python train.py --n_kv_head=4 --d_mlp=704 --rope_base=5010.0 --rope_fraction=1.0 --tie_embeddings=true --parallel_block=false --extras=["paired heads", "normalized values"] --init="uniform" --init_std_down=0.0 --beta1=0.9 --decay_fraction=0.936 --seq_len=256 --dataset="wikipedia_en"
Each number is 128 + 32 x the weight over the matrix's rms, rounded and kept within 0 to 255. Layers, rows and columns count from 0. Numbers have three digits each.

# layer 10 MLP gate, 704x256, rms 0.0941, rows 39-47, columns 0-255
165147164132145101181152177122133108114104120125164154078144124111156171104178136143138151094160098089107124148140107098130123115105111136100183076113161109130109156159118090117103177125156095129174145140109161173118125173131106137110142116132085129143104128153164176136179180127091093127149141185182106135169089114148156146153143111110109123127158112107146120164108152175158144162148089054145141125177117097150160122164133147192165038147106163171124158145059118087148125154180062156178125091079148149156144141208111158135157175114118127159183126156173132165109128092135163146195106141158134172092067086072144214172141096222157121156124130067078128114165134139113172063071153164087129135117086085099136130150114173138138147138081145079090117095158129179117160042117128
141124149107177129082088110167164075179156106077116164134156069102144080153128140111115120159137168132151099126098113099141103084114122137105157164141124160155089099132149121103108126051130094133133146143135127114140115072079154173130183122106132153161105151111132110144102151211137135052129145214127150111121170092121128207159133074122096157162175159161160124123164099096146107134166058140096094087058097164088131169126093096116133143142103155109148072143114102084122148089136167135108136111110079071136098151080155142170191103153183104135046173154079173123147174102176106133117140130151118091149126109118115123156079180153159120162103135121134141151101141073113128084218127126137093052076108127146097106109045089095224208136171114107094179119128182119102166141225140
105121109111132067130146084128123174125068134104199182094140116088116124124084139068112138135147130137173114121082136121111113144118167171125131104187139069119152128123126161154108113178087130137101106192159175144148134108149141140136135084125167117130140149148098127080088120155111138100121086090121117126118126127114108149104117161138164130162100119103104136133112133112080163227109116140118158140057114100169099127091149064107142158101073165132179137145129109133194121167110105084102111097065110136121083093137158096178102124104115150114164091098132137155176123085105115107084109126145149111076095116126075141245127182126194144133088112128150206156176108131145158169175122144141109170096084106091116108175134150139138147070077142153088121150123042156115125133178130
179163118158088121156125080145072116089140152149132162132149130088181210075134136112068114169080110125169178096129092102200121163105122092148189145134156103115108148141118068155159104129068129180131136145136052115088127159144104093140113145197144142143134098155105116115123061190130129102095159192181154119089142118150132146115109117135075137098136168171127151176151146092114164103184127102142131131129146138153127182172098075127131105162137176126160112085175129147117187120103169086122061137113097093105076123148113107098081122165179169131045101200080146093153144156134167134092134164167115114098189123128094156096120134110074134177111083159156152098128071133159150142140151144108140172191112112153122087125098113197122084060109103077074106061144121122164155116200095
162153141142176086084114152178119115147117112084159178087083149083115154174113118115117132171092157143147123134135218185091102160119144192097111144147131105166138128127109124173097171061156084130145154169149165151084127139186104151077071128099146139130152077140129147136142171077116158152167068167173076141154109070182118152130113167056170117128107148118129126145200094114136161146122173121105161117086129111167109159176109098191212103173123146078218104142164111174187161070146047158088176096135154110104191111117124140134162090132180120122122131127076138089157134120096125116138072128136122125078122142113118119125124065132071176135084110164145109131139135120116180111117104163119104102106124090100090121160123118139162180124153094064147085113146139156098107106111135
110075099087122144125138116116113191072149160129122175175169128117211143122165109131077117162099123090101082116214161142133130080113149139177120131133153102129146153118139122086109173133147079160115078073115157073091085154081136111107136199137146155151126131154122073145147135161164119091184130177188108070105099130156201100153207192150137127066114153137118127138136128126180120116152142133111137137096130124153180118135128101116141175151139117116146066119172113110194144101168064103098168055114149102101105159105063142156149099136084119126122129116150097131149112112102049119145114130127138169092165149140190160169158084149105098131119129120111176171107059106089185118127091189136115149195079101201131152093112122116116120102106080083122122120088126120146172160158100
103135192133116161160130109119127154095090146157090136116144106089147129090159128135140086134113123070119135161142122158123146122108168108125174150131184091210115064125194127147103100098151093151103145114171137145143203189170169152168102065129150129094081175122106045103123185079130121114129122139093126076118148107154099164150171117139160161119191145149132166134155143121105167148167155106116139143158073153148100098150146156128111102082115192171157140145170159099179128112155154098100115130097091125097203140148162116178181114119102128202139113047123181171124162059116092066143148144101232151133150129155109135133119111141108105122161146062129145140087184077124178094080114148137126103158153096165097124104155111151126158190117144064096118167098129131125054202103146
096145162136166132161134170167135123199108112156188108141074128106127137164152112186116130135143095188056103161140127085125092112075186061151128084088076138112105135170120147078116148142114104108101204132149092159087174139190081190054131095188132143169117119102101098117104088142158121125172145150106102093121165147120108162150164162126115074125080107023136130123149099154159107150147161108140103117124166124164151132096111089172151108138117073150146103114118151121110133129111160096174121133107055061096108190091149083143091130112111136143105160180110122086093127128094146131144123074086172134097127089152125075172101086145134126093152157134121164134161071082119055097035156146161109064087135090162151149122195061105157159126180128132140149105147112106117191093144143
110132158145097119113138133063187164193105124114149113179107190139082200087160107111225047077110151089154138120071163091158090129181180112126163085131103178170095118168121106159088138146126129100098105166164108111135125227126062127116089108132109108200105113111083151118192138187120124100130150178151128127145101153117127127146149081128108135084190112130121115140129154146136158116158144160153121073148175085113120108082109078073101142080106175100177162127136163104155124136085161127063135110106082112100179171081099126131135136130191157145118181131142141131134145125141107091184162109098154065144132152084059203160122083092094148126120146086134099148149161114143095106127134133145136135144121128110203136127144135105108177171127148117077184147069116113114070176136132
# layer 10 MLP up, 704x256, rms 0.0992, rows 39-47, columns 0-255
142181127085066094123149161156128136126136082168116103130149082117088118107138123147122104142148157131130145097138191200100133135095151163166139086087112129122120136149066152149123173117172119094153176119111114114159114164075160078075165152124104119090101107107083104114170122143129092160133185167130112172102149105107127106140130131062135118164139074123173101113180095190165108116121107096069153146109128107138131155137180188107108082123079133183082118141108172138196130101119139168108167151111159096151080151115130108099147122166165174173210120114137150166097104149126135148152096151191179110180167120125092200162074138153061143111097114155140152113097095162134154084106171170147106139099088114112119105099116132128104131119157092139135095154182098114109131117154149
131106117126117149143140133109165156165160180140068090154130156118114124120115140145172127084121091156213138176138133169167162105171115149138152113163137023084079064176118116122129117169144148195135174150132125140136143154154090099138105148147147110152121100170126154141077124190147087169101081117143090150118098160143097200108098143149103171123173166110117125074160113153106061107163146130116081105193113087152128156118114101088110109133112146166136141155087147155153159179083150176186089111148153216082112142190139094181105155081056132100143186091112192133132144066133054112116123136101103115122120161090151129122136118115107168097101090168147134154111106124128094087113152125110144141090113113106083117096055139110172173086124099149093109162062113100070097089150063
169122157146106100128113089134197157158114138149112117126170163135141098137136146121138128106147115168178145171141129134160089109151135144074086133158183134128134112053161086096098143166146109177171144165097125216118197100116137146159149183110163157138106092092165176064104137128141112153100081123092142140086162126071161120148096113091072177097103099148119116139111122119181108162150128124076128163167168113170142122088142083109102126150091125152122126201086121116135088190204134139113107137101146179145108050183115139158157151109145120126143154164087134191131126108069134120151072103145172108103149103085121106210094158178078115166112141087140118180127082086109103079098158093164112106098146089149122161105097136079143143095108167146154144145101139149097058102102104
190084163098130136178138133129113141129133204077122100139124143191093129109128140051168145132083130128084170173159124196099047129074114158029117080127139124070134087134141166122163086147128094087117160069108100153133100188153102123133102143162115073186108141104104087188183156129139084144150139110153120131043076106165141114105107072112141129149082128151120145107124095152097169156128120127145152101109157104079138102093146141152133129127108177074140144145176100069173104087154111145090165105146144159132109087115097133148085166121145082162068127155128087125171075122135121106183107098054134112105137125107133143095148138106142122141105155150149042138168139165160109070105080138158184085113166079138158208163122104107143128138090146094121086121102201114152098086090141
097134129135115099092122116130153193116146109090083110076143121148119179134117203094073194114126083084097175074121111107135102162081182139112161120132068176111125059171117145152109195108140088108013093146100174163164105143132123135112141177140116074131127110099134107106099119119144098172162154120124075108126102116080102151158116092103098104135064131172070120125076075152136099212179166108139181157178161128101096106158136082153135040179079108081045134139164131173130146128115098147128134176116142169104097152094139089151136182141116120080058179074160142131106113098122086122148115100183123093157117121082118128105070183148136098093048099139116104093122127150107148137204080142162171117148089113037113089148114159096147216166102085061146181104117117154091149142083080
129163128129069111139114156113174148072101118165144187116150128127093140114183162160165146130149086149152124148121154046190090133126172105163141100042159143133147085164131079107148117177128171121056053179134174092141136211114094096204164077127105135115109168195062148132118138141156188182138124136081114124144139147123133099098142116103125126124155200146128135158135062112204156170154143085128108110119081080150156138148110112222097177088148200148108150161112203123139066125109101099128124140112087111122123137122139164163135125097162136143160127141103101167110110130136148118111142143095139033147119094127078145200111129182206171193092158182108123071174113153119084112124106125101145115095087138145156134068184129120151106135131129135111151091083091175107073160127174
187107083065134170191121118167091053112162132092144120131168042127105100109118190127152170152114181193141097153118115155086121182104134096105142122127090093071157101116179221155152121076145120180136133069159162138174147174104142135118090141156112125115124099147143139153084123103129105111146168118127207118144146124150164151123096143175127167155079111123077130072109143104124132131174114193119153096109084158085161151200144081027085094158139088148122126121124129116169096077154150194168105084123122120057133054145092164092135205176135111147112168159138100089122104162094200087115121115093124169127122122117115110170141147136149137133128069082175175122136175091158101083116102089168095091087130150112128156147155173066114141157148145125173123151057111090137163151194137
147132083126137099084103139115164192121116100116108046079137127139182146074145091153174132124143151108112084194123094128123141127195128159109083141115113163105131105121136126060124088195134153133126118130100185167122110131041165097144100130027107125147172148159168116190172174108124107164132145197145185131071104127104133140117143174100093138080120121124064155097132115104118163071132126174112191118149172126038147132149110096146122149138116106150114139159218146087076139167102084148115145140162140154141163122176087150096124139133109086081120091124153130126134157123100125149062138094094132137085147072096183132147127134149096109122117106145110155099105109107145144114150108127145112178112094107144136080137059145098119121107180139058096125133153164075141159121139087
122081110094050104158150186137131128107163124186101058177104146153138153143188125112097094158088147166107186121108083095097113096112078124108131160160136134104156154132103092127176099171142126124132111135161042133176061124094145087112131126110128155082118175177124125148118072141121131123037131163111119181115120087134047115113134122054143045157121125161134088165204131128111113118097168146101162140168136069147105110098100147139096180170163122142102138101149149145118177082117094124100112183104198132146170060152105072186137101126097130099165100102152174129131073095155131131141109146098132168144131154210188135138078073150144182125138099177134070087129108122128183122066213109127081100172127127160110133148171100162088142157194151072130180148137069186142134086109083
# layer 10 MLP down (transposed), 704x256, rms 0.0801, rows 39-46, columns 0-255
084152134126122135097144112104103170173154185143137151137103123136141060138130161102166079126110120121181163168125165145160104123135191098122112136133107123157121115120142088145133111109131148132143099142139089153134124185107134142155126113116173161092141197137152159164117115096143130094098077164179097159131146164131121156191155149130145165132145144172159092058127103106134109129106122181067075113161110168156125122096122117209165145096182116159138144139116092104091091169130145107118127095175137101187157167161153155139057170097098107133127158119164102077138060130190045138183251136057125154115091161115067066114111105095129119149118178162161117076073124135127127154127111126154210128141142113180148141088171131167192143154141153114118130135128124119171183145131150
113133120138134111143097127135090175122136113113109065107118121112155096077165040145164102139171104146078148166161103168109165147069177072158102177047111145117122158096124136116134131125089193121157187109177120117050106117121137053098131101065129079085187115178138138114126143072140155106164122137126139086127123173110095092158140111072176130213066175100111160117104137083141126058148089124096074115091079145124140082193163132126172117100128096138105175165157102138137132157094102141107169187114066156125160161086114078162213163088149138130055124122113103121155162150091126194118064175103126076124066177124145068132110095133154169193112100171094119129180144088119117138146146131129131106114133144211134135136097132125129189170110168163090177096164139132151154071114093
163167136120165084079137153127116152137184121089125108103120145139140171117094133141111086201193111157142144171105120141100125167111079132101122170088169096149122046129100184190132097172094145134102114159171117154158085060131152106143070045092188134171136088158183120130179134092125154169181165119135149119101080136147103147160159144130106117131159148161134107118092101160197184095191149172114103183156060087132099130113129127130088121143142158132140165133153122174060112110106114120124057047105082157129142153109122127119089145114131159126135077119117131141119139116139108077103206161123131058092110174107147131145118177093167068131171186123121101128152147126136152081160118150137114121167114078129135148112121113185033097158092126141115089169078159153140138151171136
086155151162138145109081138153145140110067112148133136144088077172101110109116086143137074140130141117119135104125084108100117171163088097154095152130162135111128135091127115109133117162113111122070087125132143049178198148126159146172134087125082195073132098121119183150087111173108139112104202110154117092149134143118130119123101104124146136164050102084135091105108088136128150206128226122137189126176135111122141137141119160107166137140082149134094113106143128144123119120083113182105137143135182159107041094104101099157067072147087177101110205057149109190151151070121128144135104127140211119127143171161148127169149164153126141117127083125177075116146133108131097127143157139133104148134077095111140149130061105108132129140157170193136125216157048127144134082175089
075104174122153138151144099132138119157150168148105126116096167150181176128126088126157109119105113081155085186103117102130109107170191118088070191115129084117115076152106136106181111121147141118124030074096113122125109168095122116151177182129222155150098126084120132183197153124133134125133216091104110119123105146047096169081129158155166167145138162106117175102093157155164159152164137036118078127154115126125112032132170116130141129157114041098152150140054140097152097091146138125183157167129149158115128165098177096102110132115165130146120133139125085131134170119156106129168234138107144153142124135087145122146117140096091115084086120178171139111138077139133106183138104047091116112152196143125102103153061128116049088103164208137106093082112167120151104116144140
153162066102153087111108091129162128102117128132152135143148098129154139043141114169135122116118076095046048116173126137067098129149127055114087142106162135108136135026104154151105176142111139146159130145148083111140140085159153088110147175187157097078124074090141090149151125099046124142224158189105079180086163095167147099154110206114115154116106121162126077142110140071215095151098136093086134130103131080137085158115105129106070101147132138142126125084126135098136129165146135075080163139086057074120175092139168094151140159134127172122166138101107155155184175140115149117145111150211056107162139126105170167120145102116102146155142084147192132167105080111144115102136121124116115133145131120121143136123132120204077107130172187109148061102149136103167133175028042
116079228143103137134053137140120158177160102205131130124193125071149159132112110147143141155096145068160164137140094073158109091155124207158138160145108070151133179130110121124096104048131132095112137113075115137095147172162120068125145197084117083139155101107081175097122098063121140108121130125111097191138230114089127088121131154090145115140180145131115158137156117176121160112079135151115116113083140114128089137148138198182116153148134129154136095193098125104136179160073167125075175151088085105117120126051175111098139138158166136103066119145155172215149111152118111060134144197144082143151094128137086179114174124159135140155079194148122115163140109158155131150088157107138065118106177107092141121113171148083070153148106136081088113076178143132103113151133152
086187134111157135100123143160131120095186103111147106133183127071093160087112184151122116124114101132084141098059113115086120134197087160097126117169109132123103069180119139170128123121146081102139138134168233145119163118141104125135133220103096087121105164087116135096119139170108139172172120177121142073166139153085134147183126138088138186137148106111179124170117126173124146164167134094091111181103125118055147136156130117132098147133121122158097145081138154167121152170134140135148108124051134179172133150127152152150148168152111133153169145145104105070154107152117195127184047182118128169104090114154114146155146086102177108138127145083166109131146134115151143101113107113119122136154096145190162168145109140116157142163083105155139096053194077141113138112049167